Part of a small language model's weights.
Training: a variant of Adam for these matrices, 87M tokens, 5690 steps.
Each number is 128 + 24 x the weight over its row's rms, rounded and kept within 0 to 255. Layers, rows and columns count from 0. Numbers have three digits each. The size before them is the row's rms in percent of the matrix's.

# q: layer 4 attention query, 64x64, rms 0.211, rows 0-19, columns 0-63
# k: layer 4 attention key, 64x64, rms 0.188, rows 0-19, columns 0-63
q0 067:095145159152123102154134148131133163159095077120123164181129122109129088103144142145104086115097115172149081141129143103127088162152145170115120110111110096156130124124107117138127117125123114
k0 099:102139111168100084107154118120156121135190118147155110109106129155106157123120104116131109159115161104107114096183157096128156137145133142127131161145136140105099094139134167155118146099164120
q1 116:137155150154130115112154162084125120137108122137136073147108096105124114103125128163184117150119121145149159131120142099155142133097114150084130144147127178167109134152136113177090120095147116
k1 112:072165171112084154135159187121129140144148137133124134148123163099142092163120158123138144117101107115144116123108138138123090129151142135092115152134070141132139116118084174125137140135138108
q2 166:108148137165125127112133157100134104143153116136142112154102151130129085119128126140171133169118147121160116141172132124108137141092112172065127137157141161136122103166137153177119109085164110
k2 126:057165115117057130118148160141132115122135137119122136158127186115111139178107135124118134123106127114130106126113152112132104138165129136115113135119094136132111100134103199127132140152159116
q3 079:180138127132135125105124140085119136182158140127110115123131114149130105096146135130166151145199146135147162127144095151105135125100136125087128115159175151165149140152119104158142133131165148
k3 076:080143149124103154163156158104105109113081125151126130141112146114120112163159135192155142113096141153131099161137159150138111143134113162118133155143124172149117122145129161167144135084124112
q4 105:183119142153170124164100128121127166155140126122129102103155057148135103098142124148145135144174107147111121139161112129128133126073127131128112140131142144134142130145128064160141119099098113
k4 102:107166163138095143139134180117137164148146125116124141191117153122133099142127151120169112118126123161144130144126140120139117188130084143080097108135149153165108120134150142149114119137172106
q5 083:164118146143156128156121156117119149129131129128116090144129039121157129100113163159135085118136095154120170148122124132147146145081103152087140123149125126130137142137137076146098125131114103
k5 112:097160159116078134151113196110150149128156093130140101139120146089153120119098133112165120152109124127134093139114124123134124150115129129078116145160105161110135104117116142144090085132115079
q6 086:181125155127189141179124141107131178113100133131136105118129079134154118089145136158143126128147105126119138140154100120159131126093130145148124153131131143129133150139129078150083112088088136
k6 106:111151199128093171120130141098135152148143108146111132161111130113135105121087156117150136136124126145154149119125159113124113162093134125090101107183147133142116096138157145138126086144139074
q7 067:107159165122120140124140156087131172161108107151114147151149121088123100123103132149138110131091134172135150114110156102130094169114125132081133117100098143193143130120140126148099088114107137
k7 145:117106153138100147126138099092156086135148118163160119127094170132089139125146142149154119123125177120141105137170137128113148119149108136131120134175103126120103077148112175135134123119189105
q8 113:169101109099140122141117091150126159135108114127111151098128108134126130107149089146082145092132129104099128126115129150150159092128157125171123113104133108097134181115126054097125117130100156
k8 101:185131144158171133127117112107137145132122139147120136125141060139142090094141150128134119110163117157125131163133143131095150122093113138116158137112164109112151127130144053134128134093085126
q9 073:186119114130145115134091154137128143132156140117112104094127078125155133095139120141161088081158106182139153116131115120135125124106107126107165167134159159143113124089134072142124138122120109
k9 109:109183172121096146139133178114111169119119129122141118149117148118150094100077194151155123116111112150155129122132142154128136126138150151086090143158128149130160137149138107133110096129136100
q10 054:164132133138160129120157102157154148113114142162133104121149125121071135136092075099113139122127166114139117182136125150102121110101157119124090109160117125130172106145150148139121162078101126
k10 082:174135118149164107121102095151124119131127156125129125161120116162118145152171127147136089119142126146131144130093155139163094130134102096153144050137116094153138132117130186118148115144160137
q11 139:137115114103128135132119086162137141112132135123121164114166121129127136150112125088075127126127123103088125116088119146118108125152129108175135125081110078109147146124123131064148122164068143
k11 112:217080115146170110132084091130122125149120118123130128118126075140122146095159127136128110145161133138120157140134081126132150113093124111160141099141155122130126143142133075136130112129108132
q12 075:151097123152161094129141114157125137123151143135127133092152094121102130128093091099097125108144129147110091140115130171151115105132167092190104157137156106095132140125093117097158170124118113
k12 080:177156099154156107145097133163150165144142170109147127135154111177159124106145126172115136128136117127137177115134147153164133119103116115146165109132187140111129149107130131120125130132101179
q13 069:066114125105115130177124096144105124131127122145119152122168160099128133116107106130060156129096155062106126125141145180106121128133131141133117131104102103103134120150113121091115124118100145
k13 096:165093114157163106141075094141158097098148134117129119140114093144103176099140153125126107133157137101097108112130137125127166110120104112147122108113163075079117150138113114116114116115116166
q14 070:073171125135093135149188132125117102109123121140155125121113131109135110141109149088148144154121123113132124107164161118094113155127069159119131131128111134157118096121172165160106133113107085
k14 092:107119137107154115107100116150133085132189138115122165153118193127094162111140143112128112125120149101123136129094126094081144122145138113128120098148109103145108095161100128118121103137158182
q15 069:140059104094134117107128102154143154112125135118147154119168143129130144130102134058098105090141135143128104102093100135113099159161116124148158143109138096109130122116090121096166144151133127
k15 082:176127099130162120113093116160113113115112125141129115106113115165131171089157132190137146134153167158140150126136105126138173108102160076133122098154156122115133120126171139141142128110125164
q16 083:068154149139101145122137165123113103111120103118122115186135158113150142149122171146147096159098111171148113127129188117143137139142113156118137133136128142106120128148151198135118140145133104
k16 083:075123120102101108125155150150148131127170098095148151128161136093117141143086094087091141132129133121119080137142099106124109144114146121166115146089067133109130090127096149125123144144135128
q17 065:119133127155129090117141141144168154149141086112138161141176125111122108123124147120145115149153129187126057098125157101127072155134144140142128162124119151166128122157109146159125151112108121
k17 072:109129136140109110116155155172113141182140123089146136143109182176129129118118190144121139136104129133100173106146107121120134145138127114123134123122114114154112127149143159145188158116182136
q18 120:067146152155084130107151152106122099120128127146144121153095186101102104135104127135150148141090141133156134135144147123127107146144136137087109138138124139159113093122117203147123133128171125
k18 102:071128101097121144131161097133134091120171148139142101103107155129126161116130085135090143118098129061125134095125127138132113114177138136165129164133107118106109120131089144103121155135160133
q19 129:197103110121169130134096102158122165120106127105126135128158079127130123127105127130095111120132127145107142126099106153133141111115155102156153112100151093109137162118130064088116137129083136
k19 102:174140137148136135153141152091133174137114119134140105119158078128152103087122145133152096162160106172152140140129112110142126132081125115109144104170128141152149148114138071153099104146121103